Each number is 500 + 50 x the weight over its row's rms, rounded and kept within 0 to 999. Layers, rows and columns count from 0. Numbers have three digits each. The size before them is the row's rms in percent of the matrix's.

# layer 7 attention query, 192x192, rms 0.0892, rows 32-63, columns 96-191
116:451493483531448508559514537584521530498502446432523520497548487481539515459483610412442614538487469489541485435527576422522520543534484522518492556542397529485457449452506467536460424487459462514339548523558399476486423520554449469519404549464450514505521540447571489480534604462549526513
125:530465520506516522443402441527508523536510556552452523526429584471428415516460549531399478519462569583477443469525390482436508503486567477552493570508579484412485552560491477441571542528517442470570553570468467535523467414532498482523513515418504495525565533501472475479566507519564439414
131:545548425484504568504537427482513472466482501472498490462452515510478570547494496574515488487498512479549455617453459493473544469573495479529520401552548466459529502528557442530468575466492488540618462459549481425530474571462523377470504488583604493556598521566464430550465406461486506563
133:523498485512564517450510523449483505368581589476462499464561581494520487595493500458524473579447616496525559520546599509512584496472513493508468410459477553470458529462607538487414440460530543458441558453509524555507457455497432516497497499442415459405575500456511422395430474500503508466
133:526500531502475420476466472613533483514505445474445586467454544492471541414468556477528502487544520512320519552524482516491404455506582545445494498526530409479583498563447438470556545451523504473488499506526540440594416452512567506509489468537567477480529533458388512525452484676490482442
138:528447540472450484575525580572573501493496505435524529558465503458471510455441550497479498486570410496559406418430470461520496540396562470547469455563535482510462500509529443458433420524438482501555508434473544419526451537515531428454561506419479542606544527593583569511502456527519549436
112:472505448489469524472465511508548552524519553451489530443491591466542494493431584394491569480526609542389595515541518465546444503511493519454527539505492470412502498505424419581467473479395458469505495507520470464493478481561515591641458524516473451441497537433553521426485584559486443344
129:489447546513547521458495566418416457536401589465518542484557512517515453445459499535440453590470591477591444504586413538534528527404564459483413530419546526534436500431422505501501421589565470486572583515455378441550537525504548391492458584533466501475499470455510526482512387545524392507
136:435498486478547516387526476470465486502586539423523459392458574553515481546536505571566504553579529585576503612444557585512419510520457514539487458541514432546489535376536462565532508461480505575519472481584421530483536477501494548528532440475504432472536559460613367485405518531536409509
122:499476581475495449470533585574504519541488519504514485438420542427558526425401464513614537482578486531595542439459514419541473535464566506539489501520548475399432452459475458507480391623449492653432558541451462420502493433512487482488441542571524491483497472546453568453537434490465484508
108:517494478503558506406558452407463524515608435539482523553461415590469486540505481532531526532530469527548522531528560545490481450469423519448423396497499492569618516535495545546531508510580465459459416449473507534560546538497570486568498447547481421447449558554567468505486562555552458479
129:522478543472542477428459505417473587554519465542542419559507446529465479478487470545553564451400470471577559408591585432525544435444562496512385500434521591486467523430448516378477581515505498550466551529432491525501461394510493533464447542436521521453449547503439538457535437540499406569
129:500501491466536597498491506481482425462394560564479581578524499484555495546492458514509424435514488544498471528474369508462590450418465452438454429459556540473537465554485591488553399569558528477579443482504482466454536559505506484496437514542540542532528494590411380569603483477448545521
132:532475461518436458492564487491606580603525389488461510485365539535471490494489516534464542491432461519512512423509426463487551506536516439492439543665490510508524518483492483494541566440528486537544515486475559564480541587506468401552538519499478525411508432579550407466525448539556474341
090:520531578530463558503635422515471564504595516472530432484409451573569536471553508511624525488540498487564480534429502461486632497466380514546474404532488472547520458424426464540433528452498514501529491474558547567571480511467490510482471510615497522564473583508515408434514390411526454521
106:413560511518561494412518471464460458392519517534540416514520547541490473600557431591455482537531515452466499526542465557489516483550546444523482489509564461565474541445450582502507556446649548559559475516507546574473595470435468490458603518517444484427491473452505444490469456512445449460
119:552543454457539455458501571390590506467434475422491454499541586506496507528509541523536565448427545507536522509519542461541526483545488410415371527583470582532515514435518421463477587522495523522528515494472420419453433500539505438544494444557561434445543472503477507499444430510497449424
116:482495524506535423438487494414413481434517553547571386439454428540484455532509514580553470492503484514605407557403515492490485501426495545523482579487507461561480538503451526474567567536482543526529537524443436544506510501493509597464464457501570490557519614516602443514513445400505398622
132:555528494531530429362463543493436503472571461472431545469477564489454477565478426548524451580469512534429511519486502578462505526507580507479492460555510452486545523553528581472565475467605517496553492458475560622516511510505479483440613526439419456455527459475510495516421510590470498426
126:552443445548517513464534519517514474531529591481491465481478472547505511476587528452637515542501485548532435543476579472519583542525465487443512622670483509451482426488460458486495517457450476512546530435416575525441498521470438479543514514472551540525506561522492567506538565547444499460
105:585496473556559497475517515495437525453501551457480574540478469456548508505512509511480514490418489491441470483450542558433627569434376439435488440520453467488569491475422522420469492513537483426582501462537505585519442517560512482513492483488499453562501561542536357467500480533549496508
095:436478531439537548483445505571517552496500451588498484421513544405462512522452474588448483422586403528487507534414530426455434521530609476589471519423536455465522538446515470470587453550528534566453440513528476417414443464520516548464460523447491497473574537557502500553516566496440541514
134:445501444487488500453529504516445556449515537411479468404450482532519490464421561530511537484592518549549522502441486422530497537452505504582491567608508467474468430517433443589570393494441459615512502457482463487460530571508486550578367535558569541454553605595595438578525539428548436478
114:570513479478485541516479488389483412536540518537500442514545473511493519492511467592546421524393492503628468569452521501530511473506469562498561487442490483484476469480569548522510474550517546521572451487473519559441543559472509395443483564486516531630501418474503585527472493422445499634
097:546585507478476474425515539429486477494458485500559458557508522527543474564534446481520499570428583527476455550394435538571494490574460540373559453572464456536481657514498536527492544480466600477596497533504459495477565515483502520500545466539475511493504357548501445492452468447466526541
118:479503426441559583532499514430433472463540548485504578538488485549469508538538516529495540508497479568552516577450550517525422466545491546499491383464414476508559511493587462519489481510567486476473471402577418385530464509531545464559517512518583454482482635542619526534505501500496473515
129:427495531439489482571530520539427463618482503443516482579490430512507502468507476518403500474506430488453572414550469568530502524461480491582429465496458440462473496550472462473498544433507477511631532466467508483536531443492568530529528576481521466501516513552603513571561419472538456515
114:572534570531444551454572457459483499484562415503480598476518426528542518454476503619481416466498459491532453542470390540555406389469482539478455380495584499535570592530492529563499514517500488544545458498522497510600468511490592442427409545539489557508499414554434477450502469561501506576
124:425480504480509518499441534465489508441510481417496539537514551500460498591466532542506499524528500510549622421564549529544509479496583486583377438533471508487485525462545479472444380532496445527412477429409473412516446367513466477516528497434472485416561567561554661532512500554499511497
130:485533546489488449565545469571537508536489444462488480513459539479440565460497467490532501494534468475473609475503565558462534494556539471561496460518513423490483485474464468471463604407578511576522546457560561501527476434481520456356590566516527461512490510419487609477447405539432511572
118:477491520588425530460513425484508514537562404497487521505412447490413482450500530593424500505519407495555433466486512499486456578601426567484490570481486487594550530495517467566527560549505418480522403524466475495543543562515547388472522519556463541524424461549527594534464542562549489546
119:487517483486451523493564413459470623519483397509449501529438414530403557486516482475518444423467516485513525466540562434462601513551467483495499520535460545554549451510549508461570491536483477495395532464535507451476440603470481466492453456560519529475508418493464547577503559427565569553
# layer 7 attention key, 192x192, rms 0.0864, rows 32-63, columns 96-191
115:478484531533401418544456510543466500443498548546539487491449441448500400474452614423493499524509498480542535437487470478481481468602552522579537488561514576532577511445471506500478528491512510475499431475427468534485492614603516554438500560489394522541492480489521514462481526577480506451
111:442495511478501509481569500494524542574550540504473483499486494515545553477614480515443488637487531509505479519554454430509424431498503539594576422525461408471470481439491575495547409580524477523488528515519456559483503475595431515450499531571502473512571498471487519528520491486512475447
126:529537447454522642533454479466411456498479511607525522447506411558466534540428474540547435513486514540511399570516479495528518389388561460493486433419578472296452554563604478489576452516442544434497518475488485502490495454478579459503421527527619497468493551537454501561585518500442510502
126:498505462524506490443528473501594477499570501482521382451511535517531484511569553507496475565500469550480467513502446482442501460495449293580479472564481562485373416512511500502426541535547543448478535546512471583485452507531572485440427396345550473435429491499544584512496510575526490514
132:574503600413446386502579505438489440479440446558522525532396532491543549511491489463451511553480519469556526501502527544492498403377408541479454396525381498520601525472511510474574483506407458512472529492449544508526534478548456527567532538535531415404470511488455477566537523523555499412
128:568473547500451559494431505502461457500553532500534501541430445487532488517534519467509445470495420482615453541485493451506522528475497508466468420457488515446614521476423547473532423610492513391460485474458490466516445564541492517448496525491408518529534479560557536611510499543496505482
111:440537491433513416489582516548536486489447545495509455512448598418540502498456482463452561571507565485516511486549422501466458554534469540518546467552437499517466472384476454509482502461428453488496422563466506497525452497549469597589498484458401448493441432547560566499414440501519475462
124:418519515495513556486521530482576438581460576456373495477572492540534479475454466464388414547472559530565396457470474463525501562496553427534553541540422494510545498506459530550460469541612477591460469433494460437473524480439453464479555475495488562489534491432580564542445533585504515539
127:501520438500605457595551533450440495403509539554498594388417526539468493464541462529553453603470559512533381518509471457522414450507473497583568493488506473520451513454520489528431501452483497514468424566519462413544533485502478520578540373506489504478412421511492500476536439564544478546
123:469529567509506556478447516459431578472402549497444506488426480505465493530484439490510433396472509548599482503445470515504538535458487378526475452477548432462502489461483484507435424562467483438466419424484505407529533462515496558546503507573509572392428438511544528514572482515552468564
103:544502474615567360465528489475531429446478444501473516536549527449492455455527499496466520599522487492516520475544529526514435483537455553541495483587413516595435456608539497638479543419486431597486451587533472507489515570514475430536525427470498543521497530485498460487585479517528567536
127:512492387434515477454500535489500571597520565474446392413495565541431587486576481467491582522498507453543617412474540479483418506570518496580497482473515444434424485527466502470461567443571537434550550559563440550449549446501494472524545647442435557505531488405534449493558482437498503551
122:442453475490609587403477502487601463519511521485414478504571482530531487513485453633417551408539455487436478576577508528475540479410582598514545546540469518484462492547429546527523417537524411560531508494502543458433557449551523535421441488512626555482536604491455518493485533529506479605
122:535500527518528498515521422542549519430500495470532536484522428465570473487455512382523517485515435438497631544534489493489523405502512478533464486560382324375498492560549522535572476452476487543467515590496461544469539485500504521493530582577457512563542390559503494490553381550437482453
096:543441478593555557564435482499443471447434626595528554447502452536470481561446568416599464513481526523501460527462473519580551387510504541445452487474502479439481462558556402553519483522469529484595429442502424517538461427459510478572451494477423531499556506454489393457563538586486496503
101:435440535499587545490598523480553472487542471505488491475491445527470496479476479525509490560470529514449439549489555526536559569436469419477480622492484414490477489509516459502470523459539501596475581543554522486535571426355512465473545433455554406487510487454513471481454511458545513566
118:494582358389520479489461479499516454562489496489470436455499498522462460503430482468482544516538513461560483435503479476431478505456552477513510469453465454374426529517597524518529498508504585456500579559512517428529525491519503536582547542509589526500509451486497517630461503472507444501
114:582522430517598412576394505408441523518419533540504500413537515613452530478544558506520447538511496492535358457437522437498439563566466512496532431471528521510488505557522438596501462552554538508553532463568448469520565497489449461545527463526560561507534545486465488516530537520515487522
120:580532534491538406409590454507541441444572436461433481504474520475547453486584459579460445563505518490494512590576587483467520572456444412569523528515513490497516462525474602557506544457546453551444520522485506603517543504480487423418511411460519458458430459529469535537516457465509492504
117:556518471538508555503536559513456460514473529539548550510468549463504525482517567468570440463484512513518494515483491468544518460506465463568481489418607423470517516558430486473600479473479507509551516592460467365504431540435537451607486514517492472615574387493548504480449485446454488485
098:537515400489630487446476451503547443502531583490521475529500474506557490477519554458539543547474462474519409474557577464435504474520517531494572465476445588484465474519426513598576512531556465441554429469478444556505501531643472520451427502478508475514504535502443491482506534620507483475
099:480515552383517429488470480485448595493504488527524433425417435507475563478540509587483520438491508440431553612570497466448469491470520552569578560475520493497440546398459540453420516512466476521396438496482588553512591446568517554394505441542567559443455485606477494477419440444548512552
127:489525583493525465536549538437506565429389565509431585500524416510497430445419589508512389517448552528512480515492409446562421482562479476524495489605517462489514510547455441598510422469493471615514371440458470453496518528509485607489486491543591520511501501576504563549560457538509517537
115:526463417566417628536454522517424476518587502454465542485573541489463450520511434610504383402531538563504530565540485456526535605526567469544508504398635509431441555554507537493504482482527488433436520464489518442473470497455519393552475490468460554569497478511495512530493552429457476603
098:475509463469662595439456513529499481547521493490510493564571581518500511568435426553518587483544539505423426517532532500521569589532498446379514524412552419375515482552575429531486517482498472507516503560551520406532549432373528433569487540516524504478534472509468505538433524493502508507
116:517528423537461520492525466519439391424515469541466514399530521511460441496500418577444496611529500493524389500500456427443466483543450556580565469577425583512433570543522464468457503506453510479487488551540503459498480524462514401544520480475585518473388564502545595583507469510469504535
121:492440608464463623497545533526528465489526560427502522498485453464485593542429470479471528556440485516518396480485562470525505479606401501453541515551435489451601545475440447445520510466504408468604486464504438480410565408474468522459522601411422483488530507512582467551480457524472563499
115:552466515536502546453471526477486488486508486514443534535539560488551477503438458558472488531487544519487537527564499533542497407410485552457547440511483517457507486517483494533532479455511432484455430469485566536493519455496496467464451636496404522500518504491411475543595541543514559598
123:461555515500417587441543511474538500541574499418472409507518491476427529498592391586438443545456432540523472525472459422519443456489445406521463505572451515470438480500524475447430492512474510419504554522529501481498477470478521482505532474459555454440423525521617542590481458428508508524
123:625519535502440501604440518521409486441486453453559505421359447509418559521446506406541508502489484514587517543486547567505540494476508422434412486440551504453541530489494446434482525491484538471523594445478467567552552433472515450483487572434538500383465442477515457506532489458460462458
111:492520546578439503532491512516412491496588508489463553544493498438481395460514505475487460474464510486522548514518538459533482455536525609465545511487563500504526514508553506518596497450506522468445398454467477575512437569564416461503506514595402485618536533526505467502519500511434511490
118:482523498485483449514449485518457542521474485534471513561565440567441502494492605495547529356529487445456600479506470492534517372542545545508452536571534488443489449567570493530563535491482583577496501457474497607462501565447524511492466520553651544536594517544430429465559509484443493510
# layer 7 attention value, 192x192, rms 0.0792, rows 0-1, columns 96-191
124:443496572471464470442506538465597539452467547553490462485471505493513553477504538561499464534469411440517497488434484418527428473548470502580414492481508549598439628477469521453560604506419465519600523560494482418541567482499581467406478450510504532533544445408485552451524476553444387561
130:428457501520584455516543500464493532498526562487498489482521530486476470558463490505565482548579514500577519524533543538475465563524547450536440398459431454481591507500553472520456432560571494489591497444510524552564509442495487435493539524465500433536519600485555457425547445452518505460
# layer 7 attention output (transposed), 192x192, rms 0.0798, rows 0-1, columns 96-191
129:462541447469595533465578483453450464557520506566516483600476649487530446383525429520516497473497495567398516534518414434496550458499489496432474511539559529465545524501444530496482603509474517573513565470492394494576440541463480422541563416463452570505432467510453532521497528531499544505
131:546503580518446481518474472568522515478508464531514525505525405543470443490524449465489474374501500470525510526565509434417491454504518481464427540411529588504432461541562448555540478547525606548406571519448506506495521460533556448502567542518513486560503502518427502540468571520454443498